Weights of a small GPT-style language model, trained from scratch on English Wikipedia.
Size: 14 layers, 5.93M parameters.
Architecture: no biases in attention or MLP, untied embeddings.
Training: a variant of SOAP for these matrices, 4685 steps.
Each number is 500 + 25 x the weight over its row's rms, rounded and kept within 0 to 999. Layers, rows and columns count from 0. Numbers have three digits each. The size before them is the row's rms in percent of the matrix's.

# gate: layer 3 MLP gate, 512x192, rms 0.0589, rows 444-483, columns 0-47
# up: layer 3 MLP up, 512x192, rms 0.0553, rows 444-483, columns 0-47
# down: layer 3 MLP down (transposed), 512x192, rms 0.0572, rows 444-483, columns 0-47
gate444 108:521466486509510485497478508472531525464565495483529511508495490503567517482513507489482468497455493491486536466479524555517483512531489446511478
up444 104:461494517481501485496507516501447498507496481455515550490519457497474511521524543492524542558507497512465461500490531524501535527488525492494511
down444 104:490462481543515485512497495465482521516500485489510493508509470476497512525539536492524527523508469481530485524482490520498500489484494430502479
gate445 095:501490525500514476517527486513506459532535520522510554496446501469493472501507475518554510452499510488479511474494491464500512488466542467541445
up445 093:541501480531472520456492538532545542513425515508540481516496512515516537467508506500465499550510535474469498528498518529526506540501497556477546
down445 094:520504503519467498496479490519542475499454478529558496533477530477540461466467480500481516518528516506474471531525492475461515523493509494534539
gate446 106:512472494500499518556529488460550483488480473515531533501506536521495536457512509530509486468533464493541490465513563499478491521462488489451501
up446 103:515487463498449489505517525524533556511483548504514480529510517497513512516470500493512509505530502525482518540536503469484560484501486500478536
down446 106:527543475499471459515531499517482475473476504460502484510487492503514439509460500481489491502551483458454505517501476530521497476483493522539490
gate447 112:538511505504525481473469524490430496512502501478505501534473551538536507470494494489466541535514513519486446547538467489533450535504502480512526
up447 107:535482513485490522459530503503478500513543461488497471485477525495515518532496503516456483482533509524519472517501532546516447519517537496507523
down447 107:484489525525512464563511523509499514496506462517516442487495495502484515481558488501545468518490460506530529492479510505489495484495519480528512
gate448 093:481549508525532494501479475522488484496533470527487442472475498550458496451496513505508490464577522487503511519532513488492468525503513485531491
up448 100:496488486522471474476490455496536503491479518516445520508490453470495493503517540489479490480505506467516508511563519495526487538523495518525492
down448 104:535504477485454513488484457532498525494474484441480484494549475495502514497502507512503499484495511522459451523537498522525498479504475482496478
gate449 101:488478534488500515449502493498485528477524492468492481481546500456510498502490484504512472517478518505505572530540563505524508537498512508497501
up449 097:481529479458517492513473486469545521489500495457463478479554500456508485463475488529471477459454525521522532476533507508463524483541504501483504
down449 098:540508509520508513533425496513523505499507529537540515504459510521503546512504500550462535507463492501477454446481479498529460452499504491443521
gate450 097:499506501503468463495537485494523495500530514491490451480544493492503512505482469518513567547479537503518495532519502509498488519477526479542500
up450 102:511517524506516507488469465516499494488454519540528523506471455466501468496514523476495445498480485509458476469488477469499510503501535543492499
down450 106:504504472488529478497469536564513518526512559511496489500514508511493479473509482521510555469488520488534517504551477522508488492497519469533470
gate451 096:486511506524483533493525521476530554524517455529524478451432503479511483477535505489452497524484504493486532503537501505529519488495521515499530
up451 096:521520506470490496493543482496469533506464494478517496514512488531495482484495499535460504509534547517511502453506505469521491505524494477488552
down451 101:549513472483498481517464498538484476488521535489491520511499481534507481531488472472495447543532503470510470552524495479471469504521490450548497
gate452 099:506526530506485497507480515516485504476542480533517508514518552455513499490497504473505495532547503462487531469470448537517503543481474488478528
up452 104:510503480517489513487537501485489521516522491543488511499499498475517503480512501520466525482473474502492465454477486541539510504535471490459485
down452 100:473483503496517449528421476475476462470523537485502506446513495468536506506500468486545490502497490509470553541466505471503514483500512450545530
gate453 112:510516466499519492505544483489469514503545487498504488549477527523462511489506480501495452524494495492505522459512535488509488470511463493503451
up453 119:471564506510528532496520494497478496497558514510528543525485415448495471513509527470471507518491493540497508490548527496494509462507492468482482
down453 103:475530493505525487516511497504521524527514519526475521497487451509511480537552495488477487485495483548515491505514481513440496466492468471470479
gate454 104:478520522506469543495474530515504494482497500515541544514510489466480471488560543477477503538535534519463514519511508542485540461563529521512485
up454 100:561511504533473513484444497497512486473536536524485517499543473492498484527482484463532499548527547519468493513493525509504532482503499471439516
down454 102:481506512537485511453470512514499527487535505502466497497521477487480578491456487487543503504519557504458490495514474460533533485484503542484527
gate455 105:464476484456571519495504535517448479436468550492524518489500509497513488512529488510495496475522521561496485494495480517514528457486520500524469
up455 102:513550506461508503504456496520485433501465498500482508498545500507494483526510525511505507530501474521457533476511490492516480475524540470484483
down455 106:503526507490492492494520536531505529505542532491460481508517516540484511504456507495537491547476537516493493540543474501481517534505466509481521
gate456 105:508457464505457447489497488502502473514487509522522514547507543529522458489500516509510516509510477526530520535514560529489476430485501519509531
up456 102:499469525484497526520513524469510494506455486522513538508521521506528483452452533506506473480489503510523497453506491471521541530477499493498535
down456 105:496504516472540569530477493556498495486482514466455506475480460472538486488503530541424492483527492485483548505497478468506469498491458496462524
gate457 105:517516496474461484514505502522514484500516512550509511568491460516511481527511460505517479490532513489502503490473495497477488494464490481484467
up457 098:538471470443502449490530430493514472500506515533494491511502524539531502512499484485536523483498520515519523493495475502533501484457468515472467
down457 104:482529521503495496502512517507511492505520517525530493458509496508482480465520488535497508496492545473487472465469478448504480496519474544490524
gate458 102:479484508525553532511482507538524478524518492505475465463499503523547564512526511529492518517456508503518485513524527476538487505481516518483524
up458 096:536495511467501499503516499521535507515558473479510492479505505496519527491481487512499533484480498491533438526515500503482491479452497470482496
down458 101:507480468529505529519491537516513513486514485522548525477560459497526495473508486545515439461513513519498495542469532502484475465486475494506511
gate459 097:453475485518491532531504526540582499507514477502496480516508580509478528509548459490462513446485485515502525486502500485486557511494488494501507
up459 098:501486494523517520477503477451534528458505477528487526523500569476470500485507535486468502503485495487514434491521492528556510484500508525503487
down459 105:543463474529524492472516491484533505489491503528511528504532532460488472497509492516469520468527492494487497455486499566517534517530522509504502
gate460 093:502474511497479537477521460480506480502486500501469524527467538511465532444537477476526517459514477480478509508496522509486537507497497499489483
up460 093:501535462514526528485470539470482502534531541512514499490508440504549499477484494550491473528475506442472505482484501483518471507492485454541519
down460 105:477480489531503539487517499475471510542467524501462534478497454488512536491537490504507518495491533450490495519492501501504514502527500497513509
gate461 099:491488500469460529500488495478552510476481443527484523457525484529478487483518531505510506480542473472512511526487568535497507480456540515454504
up461 099:511519484518534519478475488463485500508453512493533503535486508477513525491524477548530453523457501493479493482460525487520476558477489512488523
down461 101:511454486542511510495502507499523517534498460536511530536497461516486529495498517439514477483471512544492556500473496500495508512505481525472494
gate462 101:499525508504468427481532517527491455542437485475524488532481487482510465497514517516478445517494526535519490487517552530503508506458500490487435
up462 098:546501485561506520480500500487543515460497552465479538477465498505488538484507472515480528493482474494504489481488463489511495506496438445493531
down462 103:476509485503524476498510459527504525506512499526488493515549547459539549532517505475481527458488533520511516482453491461542500539524527479546512
gate463 106:532499458469485493460494474526519478469474454510524509501484489512542521494455482522526527484495524521488538467494478547505502495517459496488535
up463 108:513519514469513537492514479442515489499517484509443544490514496465516474474570505464484512482523534507506528509491463514455480441499480491475493
down463 098:521557530468500456439470482508495511487500536504504514499516501531445503505459514483501498468491503488498505502469508510507458533559518504465453
gate464 093:539523485500443513476541484494528516519528506537508474497519519486562527496501495512486445509545520485485511507492456487450485473515440488491527
up464 091:482541476506499485474467475469537490512474477508480499496521453471524509532521496514452472453480539510519534481541495493475487514465437485468529
down464 094:539584504509505543488503482539492447459506512511471505471507484465510504535531506515493557496530468503468542523514435530444493482468470521441495
gate465 098:462505479541484473478509537478510528501485525479501501455511493517465503516490520494482492489518497461511499477522541468509505483491497507497526
up465 111:480506492554522535459485550474493481556452504466474504535536501501482504482524477516468474515500512515447491516481521460491493476494517500514548
down465 105:464520494499459522476496505486527534498446538489489483494522506545492483496512521497460542501468502461524488485524492502494484484484503504532501
gate466 087:499490508538503518501489485495478524532515507497512552509483452460487447466458494484519450501560494526511501514436488493535508442470532504477470
up466 088:492542501520504515519511445497502508513485497519494498472466474495475486487544523513485514495494499503453531498512462467515565511494548464488453
down466 093:474501527485495480512501513464489486476482516555541503514450474503485476494515488492531491499507473518523508502544493507493505518473545511448500
gate467 092:485497489548473529500523486506448498451491525493506512469494466500511527464480499486454470542510485520490543506470475513493501485488460521547531
up467 103:474511493509459499502485503476486500531482498501560492490490494510503488498491518497500482514447515483512531539500493511534522497509524486514523
down467 102:522469461504505497485490531468490509540531490513516493512501504505517568546486535521482507455473547487519515545486496495505483508523485467511484
gate468 094:502508514538467542465488485497495525512495452531490475525518527503554454446499498488490501508494507508486515489480497539451501474536482490493475
up468 096:511507530474495544471516474488518540468499477523480509494521521510544472476532485487528536475464510440492503501510524529445506486512519509528502
down468 102:502515519510513519495490478549480511499470455515539510464560491497535517483497456490455495475475487468502496461489500446452508452465475535522528
gate469 103:492540512537519460486532490508524521535514503517519457474480548503534440499520506516484502546517492543507503512538501511493493538447526457512519
up469 103:440452486510509545525511535535481539459500514495516496472493502466508520537486476488477448488462481496525469549505520524491490452529483516513491
down469 104:512522497568495507507533483510493532495483491463524534450522499519492470573476524505510500515496491517488499503484489532493484521504497512579511
gate470 095:513460465490488488488470464511463486455482516531556501468479526526459488515514493528519500496518479474510525514532538463524499488499499487538513
up470 096:490535485495467493477486482461505545473512487494461490510466511469528453459509489492489499490526473491487504536481522478513486461515479522458488
down470 097:502520479508522510504515491484477519518519461526527502507491490508482444460492513498521513499498501508548505500497493519472449492500520475532516
gate471 095:439484439494493500485463501480491521501492536481486499550496512457521497546497519491526480533492461525509493520457513489480525523512478502503506
up471 099:446474491475525474485511486452523510487500548448481529502536518472487506508511510523524495514501487517489493505462502520499515512514508463522490
down471 097:457520461452500485487477503499474530504469570490510534539512537502511508476504483535488522535508488458529532510513485530490499545495535507529516
gate472 112:491502493467516443527458504501481516479525499465466469530520507507449503516469528504467521481478479462509482548451512483494472507466505475442495
up472 108:483503455518470519513478492450512552453535527517480464539500488476466504526517510508503503517506520477507461511521524508507519526497487488500472
down472 109:497527479525485501499508496450470497530498499484488490508502462490467487492484505516498520545510491530440494465540521501485493441527537471508513
gate473 095:515536498472484491496452474515508496530539495477499527488493551485521535487501498435468489509517517518526479473494523487481508499497493509504500
up473 101:520525547513501475516478529474504513500519498496493526516464491474485493480507519464515453464496529489525500486464488486459449537540481508504438
down473 097:475477485478504470491512526485468556489528487475451471486508539511527491519509487509524539513507458512487518491473471505504495496496488500476471
gate474 088:522513497474467504531486483466535507494479475498497471482483507488504503472494490497513462502535522478496507483508509479533508432467517556516515
up474 088:473478496515481519505513494481514526517473506476552506546495481518514496462507479478503474503550517546467520514503500494532506478500498482521485
down474 101:473497523493483536521554525488497538523521506498530521509487502454471524493518475510512533471487449495500538507486531490484508510496494457515474
gate475 102:491518514530509477530481520499479523505551456502485473540513485503467529476516513515503477493518485493502450475472525513461472526496495485494529
up475 104:530455526485443481534474457518458485494494500532520499503495482503515507496471495519483507466491541515480486490499500486445479497510495529456519
down475 099:525512495492530500506478500499481485448500505472526529477460479499533518498490540462501520459485472508495469499434536512500506498502535520527480
gate476 107:491492538480500507451495496505487490454545513495487499500532518498506513551497501477497506507503510521524518514510511515500557494463551460486499
up476 105:524492487479480518469500489509512460536479490520505497494509511506540508442464510523464473490522520527472522522461524501503507464491521530504521
down476 099:517522492527540513484517505524501497541513515501524506485534458477486477518455496500508515512511495483502509481508524489528496491482511445506509
gate477 109:496507513461547483506480514529489479529476465456500483518488465506497521471495528488498510479493481506501433527529448469506496488536490519437498
up477 102:496481485473453524482485511495520490519496511477539504519474544517494513512496507491530464511509468483517502460510524505504455469518460508535475
down477 099:494482511496506473494525508536497493497507498493586486516518461466522500524484478515519517480514494483565497489479512495503526488491484488492545
gate478 099:459476497510454497471515492520498462518490506533537505484506502493469515495526490517474487466488516527488495503506497493512521508475488522500543
up478 097:519545503515512489507531500485483502538483536518484522476509492510466514470502520497487490526473477524545572493498509466486508505470516521481496
down478 103:518512500528477434532490494512508518446468529509496530510471487508506501484495495483526514509499499468474491505480523523516481528475480493464451
gate479 102:490479485476529502492499506508519495434515478500515498496486513495466540517465485492484470481496511490526488543451485503513534557497484500532471
up479 099:478502525489520558506477488515490490508517545506517478485485486487559463469506523529532512494478482520492491503560516487517469513465493490505504
down479 096:533471482482492501476489500554518481504505479508482510542535533476445512538486545494479495499508518490511420486495512545482511519521514486510512
gate480 100:440503519518506482478496500515507509491499471475436489506499489481465527532463539506461492484500472476529484472482498444509494489476512502480463
up480 096:518481504487516473435496476473485474494534503510540531534493545540497498480511521516493490496485474474492473559517543522504475489515499496512507
down480 095:461481534511450500441490561503512519528516502524521449499499515471490492461479485502482520490491544510538478523488496526502453508508498457531492
gate481 101:478472477531484555543502489496485522450452473514461511530487551520471515449467512485486484501518547537487524527479486485535488498498520475490473
up481 096:495497502511495492510495496534484487526533520513465513536539516504451534501498541446477520517471491514503482525466432507470534499547500479478497
down481 104:461537525528475482496510560537507446502513490494499543490516531492503488531482498455465489513468506472545494499499489548494530546504526508477524
gate482 099:498506512521511520540523512479521511496505490482507481527508590536535521502520487477528532495525487493539452483538532495519450496506470494515479
up482 100:512461465499515517471467487514464511508490510516470512522487513516528500548486465482514517453450509496492509455518517526498522517492501476435534
down482 100:498524474505488533499524500448493475531493475508520515500499527543538497518498492423476473502487506496528501480503515495506516516451492482528541
gate483 098:476486513462459508536502490463477480521521459538512554511498504487485516483565521502496498531485467561500563510511527494482499462519483506509497
up483 096:500532457487522487514534461445489455507459465494497515466507473517523490524519463518493501520482516500487491507542491518450498499461530490515512
down483 103:472486499524545472547528472486483493493487464486511537491467509520474505544481516548461508506496531513495490501493515516512492465477523494506519